config.yaml
num_hidden_layers: 14
hidden_size: 192
num_attention_heads: 6
num_key_value_heads: 1
head_dim: 32
intermediate_size: 512
vocab_size: 4096
hidden_act: "swiglu"
norm: "rmsnorm"
norm_place: "pre"
norm_eps: 1e-06
positions: "rope"
rope_theta: 10000.0
rope_fraction: 1.0
qk_norm: false
attn_scale: 0.177
bias: "none"
tie_word_embeddings: false
parallel_block: false
extras: ["local attention windows", "gated attention", "a norm on each head", "hashed n-gram embeddings", "an embedding shortcut"]
init: "uniform"
init_std_qkv: 0.0388
init_std_o: 0.0482
init_std_up: 0.0555
init_std_down: 0.0555
optimizer: "muon_variant"
learning_rate: 0.00376
beta1: 0.95
weight_decay: 0.0
lr_head: 0.00388
warmup_steps: 200
schedule: "wsd"
decay_fraction: 1.0
decay_shape: "linear"
final_lr_fraction: 0.0
batch_tokens: [16384, 32768, 65536]
max_seq_len: 256
doc_mask: true
train_tokens: 380500000
max_steps: 11386
dataset: "wikipedia_en"
Each number is 500 + 40 x the weight over its row's rms, rounded and kept within 0 to 999. Layers, rows and columns count from 0. Numbers have three digits each. The size before them is the row's rms in percent of the matrix's.

# layer 7 attention query, 192x192, rms 0.0387, rows 10-19,42-51,74-83,106-114,138-146,169-178, columns 0-95
113:521397507569471602559561517458555537526504526509496549497444466457452440497494512511509538445499461535497528456531482458456517515450511504439478536513479420505575527548451508558518474489570498426527533430493487494474450480463527453603514445520468544484461564480480535464506518490522540530
117:505446483473496491506455510499554478435449515481560514478497455576519580501524523439530469606436461496532541526514553526526504564548542478492476453510553418437456437557464515506470409470459478483487457490456498500546427457498495486487428485472520475533493540527523477534561440540491519512
111:457522497504434545480528562483490504551575500495493512536471537544467473471462615506458554498559477496597586594488456470530568482498447488539470527521564476539583425514432521526524511501595550468464479536463466535510545429519515562500516568524473530555493437493476517439418478468447491512
104:481381454561498513534552503456454419405463504473542534491529507485505541446528460519523434513473476490479495459559454496530437498481492449491461380493544604476480422514520513493537475474484565513556457477573490461503483546471543454478431482464463489515421453482522536474497507533563498465
108:432535446544536571447474473474461435497526509493502541473487530515505555462476555483543459445496480472556505599562520547549501504390459497599473516474547471506520467509481499497526494433465535551489477472571532436478475471461484467556551588435546499500455547475436560512514541540506489545
103:490519426556555574452566472502544588478496453478536472478540497538520540450561581523494572478500573550449513465483485500439482505488465575525523488547529460505484541525527539500478452475497467506437560534501494560525555539501469504533510471600467444460528516475538455487533512507541558471
031:477407492541477532477511482513547486520512467500500517469428505465470512532518579439482462522534559518468455564428465478455470494503490492554533478489422547459526412460513495499562531476493548535504498447549473454516510537460570536420469566489505443449474536479535493497580508537529491541
056:574454478526557451533571480526525465538475524516514513459532521499526492423471432425419419493456504515539529466441521498469469496530517513447492464482509495520531537546540485602538440543505478493522562534516506473471450536473538492555457530436437509527491520498559418526457497483572560521
075:390540505435597584521443484574484479464438485482455513495473441504491543486429556472547497535472479515472497506492508539608459482525505468538451527511396469438457468485467510546494529483452448503483487551486515548479525516491506480468524462465515508494477500487464536447557513569553527467
080:559524452403555502534378479538548423583476537460508520493551481454469531546467421503516506564522480465437549519477512499572458574462560502497523448545496505508500518465453494461491542628490442524438514492432446471535551484486499475510465479476502505527521500513466519529531486526560414507
082:489501456509593533500512492467443519475525469544586506517564503385471509468491492472514523495487567485452505447442453515522500471468495509439473486529486423475483520484553467485517495521526494556477496473527511460443506474499567448456535457607497488476538522566478551394542472471528485493
096:605482474555481526501477460500518474486513496453532452452496491544476529484467522497513488556501444551477499464551543549578454556494472453480478488528577479471502482541484515433453436530513458524453511477437443463499502482576570540498457487483442448541521492505516472503546402534502481482
073:437571508469474569554511565491514608523528468494462485514445550522499490473517525479454469531469458532487518530475439447487514511531604503521441549531470407501420504492476552547420518404466438482503444460513512455594461549550486501467457483578520477515494453526485497546465527550540549525
091:435550584527485505449490532494479542486531439486509453470519405482476517561537485538505427503521547517517444550503487543379471513534484454428525489492556513534528485531490439552431510455491441498495526558543528477547551486455542541511514462417477545470459442514525479472427549517557534443
080:538590511491489566475449550512478538499548467508505472495425512544499525501522483452496489493549417448549498467524471491475477408484416455510553509481525513482575480488360488479491549487534464549484504582490538535484524454499520517464452512468486513432472491482512531490508498460454473571
109:564501421499491482563472474530491582519491430485562449438529481547471533526491550511471502582568561596488481448430511519485516513538568524454515451512540505506426486529422499490423478479441435494455518440408455481548539480522514495528454534485460426508546466481426490469501497575537464471
076:382550593594440501433543471441444463495481521506472562543478502500486503503560513477465532461482554483525530523512505507523533437467494481513533550507508479501472527485473454501583535586505524502536497485534535523537462535456471519472600430489574534414537494482488427513508547503600453495
098:533489508500536455564513499504559434521411496545531494490487502515499556526479547516510560544525530517506531472488479504530482497506558491470383444519551528523505424459520557433518408512454443581492549550488423451476507525520526519461486477491543448539542539511527483458550468520514517433
092:477540575470492448448445566481505531547485513448501500493469478561452564551440486515520490474487548470475506454498478435586517431575455495529520494436519489514551518455511485506518533555533507501462479465481456525469516400504475495566424524497435481513524504546432540449463456507479528539
104:554489406385505475548484507496531528531491446517497425430562508470473575478466480490500520487423475498486505452619447570525516507516536546530504562512469494440474554494514499492494546481451417516482516509504503497542481516476429522538454597520511417480550506508497510514542464544460527506
118:467503555557461599504510561436477558450477523507454525417504485510489518422481406570486557531559516545536512480528545470476431509487504505500507568504410490562479583452520554507563490526466482512465550580392445468474483540480573484511479497504483495565432518541470492478405479484522500528
114:521483412547545523517424515573485474503551467507451511521586480518544450494498529443543467556466458511436409474516531526489476512540579498480490509571489456481450547519481515585518430430488490510501520484415477538490441508546586467552472483499446469540404548486533489488511458571548440439
131:478547472429552457508510513585537448504589500480506445539521489482507493502459582501548497603512508513475522513419466491549507504520471473460455572508547493494504452482411530566477520504531514440469424466505490501487539548515499484533491504478493502495443466492535468511492517471472536423
116:508424518511498465464574534558581493517519510484549479591496483505491468502600535429513527513551462580474527547527503565496487491503470510412547467558435454488481426490477461562515447463475490487509501536499535503467416479502531559489519455483540560519461485632504492512538489491520539480
112:493568473501613463479373515458463438449438530447503536460459455547394463460470529484554480566508486428520481520543484450561486525450509480511550480491558531496526548552493493519464516489498529482467441519440583468492513482534484513508556519436469465490551533458505441560531577477547493435
110:528557463546537528531495492525479458482479452529542447450534482550500618483468469483460522515509515557485575473498484514492516541543564499500480492527517446500531560449444482506482544486455539579507478564538471463489559480509431406457474494443469477441506388535508481496468554490495484572
034:440523494490520537510573503554559522562487514584455540506460527531492550544443498517505473459559477454509535553449530463466455435559525535484464461494457479458464530467524457487536487473474497438511540417468518460474565545492538515529418504482456549499537475501532495508493423481455478517
055:550407490511540429539562460484443461456561521445484429566511512486515462452513488536458551520489455525412483526521513461546514525498525468460526494498529473525510469431488448486531525525530535524509526569473481517486448490515548483471620475589496474462486502438460457455422459472436560536
066:455522565445512497529491493580538551562452528467539530553490512520431535546452465460497398544516425566489587568511460465539524490482497506564557441518507499475437521593467487566484439428498479430463537467458471510552519454451533499485454488486484473490481506521518554475483476506556508518
078:476494499410560524553364514586521567485451495497527427500502505547494533473469528470490455600475465482498478472593458549557510512482620530518499483517511521483480527550497489575476508461508465521447550539505456486518535528480436472498454523509485543514500448520529552523511464532618464502
102:484491507559555562541407560499473501497540480457453534509517477424494483450508450505504561531500595472464504524497514409507526477442456543424482553553526425560526479451419553563512551530529567502420452518496466465480520575545513490488511428490511420512508533522508531500450493504459469513
098:544517548599491531512493565447517457441532532529494510419444468546502551445477502470541471511469489476563537491462550441481533511549453482447493510516580426476536469485524449517470499576479532498519561457500382521547487471506555509506444471385492470594506586500482530498570437492504478493
102:553580501488443458465535524527577477521570444530518474532514446524459516481519579440457488453524540498496417468518522419467541451549493537498472466480479455510514501508465478505469517599528537473493466521500514539549411558479553533414500529540466441535606456552493478542489508541400505548
113:420415471546532495511530495524530516509529529454533479576535484452525492533542431527463432538576559508573578527506544541537470536479472467553425464448479600549493460495492483555523504429504495559487536464550548497546491480503468479480505513485445537543540446498546494490523530463530569538
110:436524485458559557458363487480435387459495458504493506479479503543480450489523476497477509485531502560581547472573537513484553489499498560488477490529532540460524487469519533572504490459488530535460514602499546457541557450514485491451509518476449456513558535452537477580534534478517500472
115:427466471503562539616475425420511467466542486413508516516564466577497579575451464491476470511527528567513499502514481474537467521483501484563555458527569522465530500458421489500504457488443452503523527501476543451509481466510484508461452467478457479483496479584556586496472522526502524503
046:495377437489572497473443604451523527554461557428511454465477504415479552493544484470453534484537502463559500512466475510494459484445468541490512489507527559506551557489517515474541463433563468408482544483530469529551552536489520523434559460530548502492433482501508503469486449485489492465
063:521515586514532480462521435677583483496506460563465517483513548482475477524449513556529475463500536574529450510479500433506530515566583476495529516464580533461464472500480518516536493422491504536483464494482494482460463519492521533509520574447495473517512518534466461585510542527450531511
102:520537483450495505455414555478482498524540552492451482474580524457457604462462453556544459552541522516585475504516496545606465554448540495515570504522473544580538469543454565460470470511448459412466525483469466531490541458552496489489448524551478456548427517529515568384506474558511478484
099:530470474515467506472550456404502494530520457507515548515512488476459511449523517454430499464492509539488530461417544445433555468470461526484559446480495419504488490527501485368524530501455512477462482529483519479484539524499509486496608445541508426398510495529472457465460532485557517469
101:539504516535500474551503504501486546498450472482498541462522479489575500504477494500513456583464520547494478433517601462478532559499551549462439527493516501479499543477471511563518470459484470435519503434491529503511421503529528498434527502452503436571521513473529503496505513494525470468
109:525558506445519482424502487547513446506477531503439433492459461548442444530473516548574545512543444459482509579521501450490469538467522527535510521447483529578508438468404514468522533447550511523453506496474470592467598500492511497486470496448473537440478452591523445469512502527468533523
093:462509564572505507481518514519464495523446488545510500503494473466549494517507572509505562466503482545507484470502596502442423575500503501449542526488476533482514552476486456566477478486487499491507462493529593481461527455453467434507467503512456553432437430587532499460520491523518532522
098:466544498483449506527412561459455577460470505428466569462493488557480469493509568514533505468596446494423517524476548479454459466441535471527553553473548525476490577524511459446503569525472477468545548455491517557519522493461490503480437558516543512487509438501484448512557508434446539471
101:479472436490518471510463572515518500529524529426546423488478488357542535471460503451495501472572536503548468525514469538559456505464474510533466413483545507582498562472419514507521538533523466504475444512486456454479505440519500467445501497515488443495459492407451523501466491435453558530
049:443602556476477422518471489337543567518481495535529541475528506434466524470535505423494499500503528414473483486478518475469562558492523445511484480444571498489499506423469524438554474502511431488522489602517492470435500467474496487512545611452522489517512558592486494507488471496430547473
100:528434429596537510409555531487496445419544490499489432530421516431487487587540546406470570496523540475511526461573567456496484450532500482540552492496531508462482532531570483574536508523516490497525545508511503466568496569495498491500427424499527497563483545518551479505484540489475531566
092:440608506412497454467468537475436483439429545508507466461523506467446496492484544520539462540436504493525524508589463519557540547507481567503505445566488490548535396482492530537471498553488481480481494539511485523521498480513518428555445538534464510532520506577451528402456477527498474429
102:546549477449526462522482461508504532476519544437473565534463473398446490498520486479442464483481528404520541542500522438538474522538496556477468468504559559489489517488582523519512500516483428469463491551462505499515536456524478490440511491421550507496465563533545478515411561523436564535
100:504466442466532547531475526467452485526400474532522466483468543393373510462469481475523490485443533442443510427538462478501464559502505514490447539458426520482565405492512463534483563546487434490493517435513553489476536486530526541491493479467533431449476529474477482497552544534537444482
112:568577468471523535530461420619582474485553524436523459459483496494469525465527445510525509532491455482506443465504513480543504553628483467515460448511560547453464504497485496522386467453482458509457502464496444470471514431506485558497455485546492467544461538496492497518466504550522539476
098:539486478543439521618521491478456523476541468449469526491465519506484534426526498509492489480603566518464465492456515501491433455546592528522535483464549462451512506474533450406487427435558474411453406474459520452453524523513550483398507522592495543483518555499505506518447429482527448519
095:506452534510456433439449430473488530509502459454473470557495469533487494573483499466551502560517506444381508502563508540519480496401505516465493533498518510528492510489419510530489515503490497553525480538480538505524509478463473485489460522489508493483532488514473528499474517500517472535
100:449529561533520481424420609513487507505566493504534500464543502539423545464536496506505443471471513464481572417540440439477530438477580530496402462510476541430496511494445446464542515541509508436460480562444495474429480431555553479484531494470515491554454520479495556507429527429561544516
093:523535440505472483489570457587494520571515473498492476460539464560584577534555471497505500452490459583469468475489500543510485508491535490478505512482575543539502479581517500476524445499476469524499495476488442436510516490586546469501417449486527450507530475445533497493483530461494411389
072:452538496473504508477511562454518495540508536592504526528494472380472491460503554515512579434556553467531444492451564461517531490403467451508465519458527532475515478492531484477557484559544473528498531497552502528540460480437495519563572541470505539423538525550486446508462516547455487544
102:544599425493526523545542475518517504541487456588538454438484506460426521509510576477459539547445542592443514452499462501450460506536544439467455476560567515513488464493548536434508415559461454487465534528500481515508498473501525480495467459598497409520515572566537558411524532551523515472
094:519501530468488459491480559477517444501518455462505543478447535473478526495429536605407495480485537450555526524471423485505538493545498497510470526473581539540544450531514510475543476533449550497481550523480502519438510435435526500477452568448550510510504608472446454454542534561520551516
# layer 7 attention key, 32x192, rms 0.0388, rows 9-18, columns 0-95
097:472550455530591471560418533497516485544547473536502565410528474570504520506490536518507461503462519528556506512448452529510494444535499433429495486502515460539472456466485532512528495544499516453503504451499497500450546516532485524503497513510473479506530536555453457414564464535502482466
101:522496534499548587530491507525540530480442534478530450482463469445466503465427583511526442531504444451427505511488492491510438487492506513543513397531536493511399538509508469528472496474520563408571581445562454443537503544486511539461560421548543515551463468449494511476527447540503549550
111:457513535471466495448535447531476518586501489476501497538522530453500461555552541532553561462528504534455517529453518504507517540472470499472555454471481531529555400474461521538562525461559488483593505479540543498444526533471487476520528541552526535486524522527493456478527533453516488530
110:488427526516551500460431487566540491396416455586459587445536522449470529457459448448531501490474510486522498499507503492534500566424509457520432502519517495451531466522514611512527479554514536534467521570499506552404441518418497466514454482483565482459489582590519534459519525521493471484
097:481479501407565472449545481415497458549518515548507499475598515524484526535472484460491570452539507524433568530532485555539471501528436496497448496544506435505502477537491572549504466546565561419444528489463481504435566497554475539447483521493518526499433480485527483553393526524447560533
095:553478485444516398504418510529445526527494456481466498518528501489494505480487482477481511529468512478540520492547419540560470526484543532531461488438428466516414461514552476400501533531545555548548478466434465535572463555458576480511425502519587477545553581508538457522525498511490496459
106:504536577477442495484512558480414561477509541515455551570429531493514447513477540465509558476485497387485540481481520474455565421527413469516498544504444473536560519535513506482526503464512553590518512486502532506501473552432527515535503513474504505495476502503485499522499569443473483602
102:446439616509406481488538529596410509520470497519437548550496562433492468458538539467527556450496528438492535504512518484529535470515494529495526489447482455561571510476514516541539536502543559485576481485533543524483497535462455494522553461481560523467519495518511483482467515452505462529
073:509479445511560488562472469450556469416495501479530465478548424592470535527398492524481517567525479496467478493496468505478510571516534538486482509482479495443454534501477444453483482545444425461461532565482440509469536449505538492444513447468517482512564458494503538495484520493515489442
075:575606568478497444498486585420462489561548506444462444518480473503471503451500571448565533503498535401449483456574565543557523435519531526505540475487492482537519497572523511566457505447561521542506513455535496500551501502539483526468471461534488490504477516541585493462540499540430389511